Each number is 128 + 32 x the weight over its row's rms, rounded and kept within 0 to 255. Layers, rows and columns count from 0. Numbers have three digits each. The size before them is the row's rms in percent of the matrix's.

# layer 7 attention value, 1152x768, rms 0.0293, rows 995-1023, columns 288-383
107:120135111131172114125151131061144119194130131123108143161144118197157175170120120125131099097130136035152145113160149190074149106155140151068148186148130084086182121115143092119099076208131140079125149082125102132115137119082114125079121156174125136137188168109121141089118129143148121129
106:137104132119126126142128056100118136161122150147099151160149110118143094125083093105127159096141163138136128093130173114126170114105117245157113152118112115142088180089104180058090161092044110124105108140145163104136120131119102140108152115079082108104126115102124107132207121142124084118
104:108086140081121124185162166085151122160111151152106148168116131134135176163137099140105121109145180111113138127076137119115064105100082124103108165170118164095111095193143164139100142181120167121145105143166177139139169144102148172112072096101160138156077062108058145060127052124112161133
104:121043138151141102134072071098120071136125155158149107112196126138147171114150114080180086144155071069166138093143136153149138138100143204068139132140172127119124176109101112154140114134135142128122137152131147114175155170040196051157194135150129121133126114115127125066158147153162169079
112:123156109114146042099155095096122143108134109090160108041092152163104133162129133163126189096123087154105157122155130123098155081123125095144178186152117074144146128068170095146117129123169126179148120113140132145188109101128097149117156077202094143109101104090112151123147066132115076089
105:122099125153170067132220140090133082139125181144099138118149105068124229117138116058132140123105160136144143175119064126149150184149122148107133140120149101112087132043118173162185124138143082135119096182158081150050139150104107138152102151097188094111118161131093136130093150101138077097
106:137153129113096158107101160112091136093141151127108118138144102091103106085081099128130110187166144128094110159162121096074125074182138164138140080133137128143150183181151126147103049104132064117144124181108134127126077136101102111116179141084118148130198098130085190162153047135118145092
104:173125134155068116085205135116163145113122153157135142140102132147081099160107120102073204109131123146068152151111140087147176115078145115064131145090120143128115092079102152085155156111111138129131110034102137122164134102168097157090080109111084109138165162112174114179099135071128088109
107:142103124137163109122117220092119189100126130116095160180097156166146061114053090145129147061132131133174093126039180113110097153184171114106119143157128112139136149137139178129156180176105140088162144144117148108162173072147151127148100112183096122126127139099127116128136138143090115135
108:153115124121120101128134079168138048143137138158114112112112141126112000124104124184127148127150120129081069116152126150145113100162182165181132165148128122106146176099140141112092203134137085077144136107091102155112137122090089166105123145110167087126124172108150102117145141123085111149
104:172143149158133150108120216191105134083138134121185120072109119147138144191124129115162168082126114112129092111184096164176152143098073125150111129118151160139166123136103142216073079150153126093118108090155122169128165110111176137134135178099228109129152178101113142176104140131188145090
105:087123099102068140156089131057134175125116155134068134133101131126095172135113113149175062131111151083168078177097148159101127173146124087159167092098155079136163078084130107130151125123216111082134139140108124147128160068090145167099117088189073138144147126111187187118074124197131137154
111:172152117113114115168025145105137124141139134147156176169144134147089045159086136107172097101131154121078095152095128116096138159102167168155109134104151153120100127126149154120149128128087137145081167112140125147063139158107162138104145110101077144084094047115159130089188090179157131152
101:049120134137126110124151146105114097172126155116135139165122153133160080119108096093100075114116131163181160109183066137128122134115106115120069023147119070165151191120090131114142113148128149113117132235138099128186093082181070102109151134109134126132081117124176130141110099094080160135
106:147087138067113147149110141167117178161157104099096133187078099040123126085188130109172093152127105132126092101138119137114096101110116148126163134143153170103139133175126176123137160135123113172131135141167121125158154071213083182193148189074121105105146122102109172166139132131134084100
108:108139115126134100148159104116102109085113096114075135140177147110158160082102115086158166160111169159105127097065085176075104194117137167103164106139136198135109129061102094188170141137119133132112101068077166122171212159118111181132165109093120095103129125168117140123183120212080107181
106:172176127101128063147200065190131172098133173124098125172137135054122175152135130112177154098109156090183099159152183123119117101142123093152093132084142136109143099109120132108064159097172152157139130127141114094179158058158167165082165102113079122114146115173089127149201148109135163113
106:072100125124180131204160180136127128170140104143180129178159138081090095132208132129178119107123120179120128107174147109076156131167124120196132128129164115078126119173115148150120124090106126115128091102133104168117135092092141098165089136162182119123159110133192112130119133116135068074
107:144177134150167091072127129150082155152137130131084051098123127090143088109104164186129200080150129161132000115119132116100171109175132134146129122138154095099154139118159117149131095138150167091151096139129117112077146141162112108106121118140125098120141091116151102100172131108105075041
103:130084140143147136172173162156146138117138141103137168090087135057108163149148082109133087144138163111141168191139106089099116147110099150146110180140105053155101079181167188123115127066137119249115112094116198129148119118135072180130108176075168121131109185124111102129129113097132163096
108:127139133131180071076158148097095127064123094139130139129099114068114124133124079157120128190102135085130129131128117137115124133148125187084124140144114148136086166181142042099108141145127121081123104138129111171183136127118131156139094144135125170166123117108045057152117094104182120124
104:129166126178047154146096152159126089157130128110129190147091145127157162087255110117117078057133094132137148155104089154093118159140100114103146113155129146141145095133094216145126110156122081126148128140131157085141127128136136187089130174137088104098129146117081128086119155104122082131
108:150104132090017137145157135074120120104113110157180145069104119064157149100170101131165068118147157101142094112087083118159132088132129130165134132230139173113138169113141143112096084108177090152116149080123179174103135051114147123164134157083161097173163164065122151099129111104113252170
108:189121137110131136093189092132127154153125079163152182127091140190166045116157135162120114146138074120114097164061168130180132139141145149176079167186119092131094131194138131164129094116100129115165118148144136126127103122204189135125127100202134143103147139063113164111120144107068157105
108:157199129121127081083095253125120095125116148130127170159105132142149071148110073166110126130110127106193103107113200150154120122124121204166138107178206160133167155156111102075189112120108156155120143140154113145133116139134133142143146104117138112093110105113122144116104129147156188155
105:074158125119178162158126125133129128184126136130145114097152162148093111123104112127102128111107095114137092187161178140128113127053124174127137179111130075142130117086143149129119145181095048149142143183132169139077116112107136171114124129067150122136115129130143079174173045093075145168
104:143149117151161071120053168126143152095131124141154089135176104157215189158101113074125181087110103183126131133118170119122132111098133145160118201135075075139118180086118118168108155172110092170123140202148091098126121152134148160172181162170128143134071126167131198120029138145102117142
109:193082116078165139079076164174172133093122074126100086105142164153058128132147096168122130129142151044146120076101092147082143163058100184089158135119163116115165148115113125149166122151113161151140119115130140131156152175143183107152172165121141141070085177174146103188135139060159139104
097:080142135104104134101219088115146140110132153096130128153081109158150160143128169122159191089143123099196148089118205183022146145101119151076115113122100083095108128129099145095100165127151110025107142144121160164103099112106095204161120108154069180057086128113123166081174156090131095137
# layer 7 attention output (transposed), 1152x768, rms 0.0282, rows 995-1023, columns 288-383
103:183160117158105150066159108139143034129163117138105186120110141141091055179110144146159110114090115096121083125090140116112107090154080175169163136122178165084079186121137113174141167213130116128091151143128113145148147180134160108149106099099076198126112153095110133069144084152100145191
104:115096120151121140127169138114180049097068142180112100145181134177119173116105140119099118140110165127129144132154114160126171090200085180126134168105152168098082109137120062158114092085140148135147084133112130128094188135113105151134116098123119122114179127067125088153071104113082127107
101:094159128164126106112074118182147143078106108107098138118145111102131086166119080135130153129134073115130141104140099102126140130160132124111091085153071141147058152088122123113154117118138126118130130110119105133141124075087092136096147157069125091091119182132189158183149113090124149127
102:163158128149125107125124131120143124152138119115079142097212151185098072175100128120140160126103154142121133097127101110132150142141088125128175180141190092157059094082194162096156049137103139086102141093124187142116139119092132198167076152150125179103113081067157097098109081137093125145
109:139072099107150128130135153091139181166196138079165123115131128122106137176133166033141118118150117092129131136124139143117075153126113151157095115120076172141111129144115133067093191116066119162108095156122137140104112160150140131106121079140092140189144111098154142120195184175137122159
105:110146138120102084171107154157166177204165166137127142117104113158142101059089156101152136156157170139129187104077207129168101170076120143098170121112192087194142166157120109142050136118108173139130086117096130152130162124160116125102123129120108141155108146079160111164112093135150158067
104:146166103142120144160113160105164157089080167162120113121134109130165137141133115172130125101094121108141139145130169090125172095048174096122114142096119138099149077150122088109144177098171119129130137146205131123121120120114153138127160107160168159102073124137102110146178092107134140088
103:097147171095150111122120104173103087126073182075134108068137129109186135135130165096125114177180209112198138155155131113116162184214073067110181107182092080128091109093157111191147106083116083141120090136144119095152149118144119098118131153104131129166099141064120120101113166187090136164
106:122167139095136146143119135121154105155130178187186083139100095095178047162118166171116083137089127148120120159165104088109118110144101137182124142093154209116121201106142097079042161127138108116140088136144120121137114076097123118105084107117111174137095145102064167181151134134065100113
107:171167059084118088142071160131083095140129147177180113067133119125125100111186124178125135135094127140160182138133152206090123187113094132131158108116135161076114124076094145108129123167144133094108157129125112139053112165107172077106108124149146118126152152151151167096095096123141120038
103:120126152163151086128097044164140088150123127150148100117108098130106139183168124185116132120113132109057158138086134115106165186085145110107108134093098095137114106177151171164087139116071138128155115098102116109152135071106148174105116136133118127196090137108155188132112103175131126130
101:149190112132142130109101159160133168103120103167098116131152091133113101138121197168170122199111143141109152115145056099125196141062089163137097100146095109101096129121121147039079111100073169130139145095124135108111169160130122103164081208117072155154097102100110170090183112156109187085
105:133058139166116099122168065099091125133158082126135129157185141113098118137152129066191164123140056125146146148127158102084152145128087159100139134093146170116129145164130128114107136142128115185134132109174159083113134094096114139173132164179103082133118091217115130151113144095054163106
100:131102153147133086102172069077154134159133112084084176146089151111155103086148231181158150131092185124105102167197145164134125120200111130144094155101118186083110144144072140108070171164123141174106154070142145117142092137126117071158101074134140091122120090120132154137105133149138137165
103:046079096059159139178152077132133213129197168103175120115159131105168173052103156070138163134124133113135128134128109090103098188151103095185123120104059122139136131134135068144065156145125113099115125129109186152123167111155150122031119112108184164160079155163118158197162114108137140139
103:163157122159120151089167130107151112116124167138110080133120189127076052128071116162122084135152130132158120109142147141109147115124078121163116178113214074133186077134125107119162114082143147133141127150099108179095065097082142117160128128156102124158159102101084144147095068089115129108
104:181148140124173079101058137161128086165127127120079116086114135162157148059164121126095072062148093103114187143166115125170080092133185172146080051151150142173063107110140157155137118066136137098135104108119136144101117092127089097214171093159124137140149128133144085113058098113108067091
107:124048116146141131121138140055170082146148146142062103176103120074160129142119090094033118106136152145110142182151075088141069166052203102167141118105144170132073167117162117171147166139156138104111176092105145108176145104130111151187148104115120100150157145125072120154166179092101094108
104:088099125112158107157115150163128085176127134120155153103137129126146123138118104139117121110166174100145164123092116135193133148139135138162134089091098168131136154181162147159069109121092122122120179068170101123165104086104115103116115137057120141091146137170066101132127037112167139112
100:142094121145117131132070126170122160091140106157111101147063158182150139157121132160157098108123072181160139154156170047121093070126150162157149131121120110121122131116146134086113168101098182140144105173149124148115106156096135165134094146095095189111147152160114146146129117151153160092
103:127105146088155125149165124142153173144134121108160126070158142076121152139105129140129119119111104149106142089131123116132118117100208075127150143102152118204148154138117185099146188157099096083140078184212156089079131122135085131057065154059185125051113125159095089147125194178144142140
101:129095078122100114088162117131168213065127145163195134126108123099117089106073128208080113165122115144141157126161180140161113153124171109193072065132158199071210113085127112140115143209061086097131159094131117108110154102129121091137096138139163136102118119170178144134150187061115113132
106:153074145130112178144165119130167144055119162119078045163133115128081176104150132159156142171120075133053157116175168130124118090115109127097088140142136115132124105171118182111114109112120184139136063173145091129136164153112164147000111110101128116115093142095160137126132125155198137088
106:190136145101096123166075190106116104133129158144173104163194156125110107155110141115186105126115097141126144173135171150130072101085114107100087119063079217050118134149159095145116135139177149211125060133155164078071170133109151144107141127093146139092106129136125142107126095121107097085
105:206255129090136148097109090129117147159106096066108160109056104126079110077158113140101149072143141202075136122169124107183095130074103137086095124115200165159136128147147153062096136169116137091119189138169066118136141129128153147124027154086088081149133159147079156133142193160074131144
101:207151106167113122078137152151138138122119071168128111157163123123096105120129133156116124114142087096175191089046050164080127085156139074072145156134111115107124108217130072129099138107080171115162061083123147118134126193181147155053163108149079123038120125091118143132140111138120126142
100:133090064101124145146124093080159121110132102088217074188121175181099072121102196115139117117153099135100110130105161158142086132148103144070136145130182122122172181135157149153174172078128169183128094144095210123143112065064096137139137143142146103103149174109149158113111171101125099164
108:055165105093078103137060105180111064148104138116114139114109087121121169100100098094155135144133124161114126131127123071144107064213084121102104056169200161202109134134135081115119104085106168104118150099148098112179135136131146174091115146127083187134084059104138156136088212082140139079
096:165142127107142131159155198126077074148159142078175081083174128123160099116126108104103109074093165090143130159126188101105078146117183132159080124118144167089125084133113119172060080102140156174111112104170144136132151089101128015177161120132130148136159167157147060123126117138117108150
# layer 7 attention query, 1152x768, rms 0.0222, rows 1024-1028, columns 288-383
078:118116177122122152177074191130131180111125117160184142181146132139086115121158201150120125124097103101139109162115116126087098145101074133129143084073129094084141113157117094090165121127158137178068118119102108136132175100141186145177186157150050162133193186175079132128117089144126171181
109:062093139137091134093119150082120094157100140165050105087099130095134155130160072093132154172118143149096124133056128142092152157140119119181152119117046139119091124097150131166140125174087112183147119118076122106095123121126179136158116089138125114190154174110147090138123107084129148168
081:137135143097172134119117082179162216075123099125188183170118145175106118113127070147176105111095159122116105125135117187118075113151146137159113120130208157124122138110045178105139114121142207146099201119145141105143153137103134127176152154118118134166111124111103163129126102155097134113
089:132120127147055137070125099123165159183107129126110098125091135169077115211165158150121147155133124112138110146104137066111156171155115135192135102174046134094105114092156095154136141117109181121116139107084130130106140116094164091175109064151169140157169139140107075150107122103123133162
080:070159118155139087112180103136119101199142155122097140001121167079153149079133119077149163087127134156113130103145128097190156142130137129151121105110075058134096145124155150143119126143118086131158130127151093126160167154132116119182118122158152154168109052165135111135120144121105110194
# layer 7 attention key, 1152x768, rms 0.0214, rows 1024-1028, columns 288-383
099:146183099168129121124117086155133174059109149135188136121144133133146100082133165099152073159115144128127178097212144193170144126122066141113120118140203142131137111152124145112145166119201127196058140114127098126128124178130115123096108093125133066109069105091108132150118120157137103081
097:086175091083155130092120144124131127079124079102112158191116169149152066131096113150143150156117096091088133104116164090074154112123105154142139130081182131149144158102177119086124115105150071137135083143127157124166140110085116213104162155087141121115106142179089061164186141138149136126
088:160197096139112135173116128104137120074087140129173119134178161141088133103132193137119081111101118161124144166129180169109136131114080157088151149173146126120116101204100118089156140117170099144060147097096169130148091140151129134131066162142132035127082117069125101095158154070097141127
083:156177139155136124092167088131138148121082094124163095125113091153156147109106053065086140137158125128103156109133097142055042096123075125128121119165100209122165178112130175109132127115127142098133133131095090135112204173205117189133116180148153131153083110123137148116168137094101081138
081:140072126105131152132170161158121132163135147121130095200079069151128149153159104127183167113105127156168118109108162144164124168134131112134130191153042065143106099107101137157066098104101168150181100158123140120156124116151129153134122099165101188155144152172149178111067110107164103111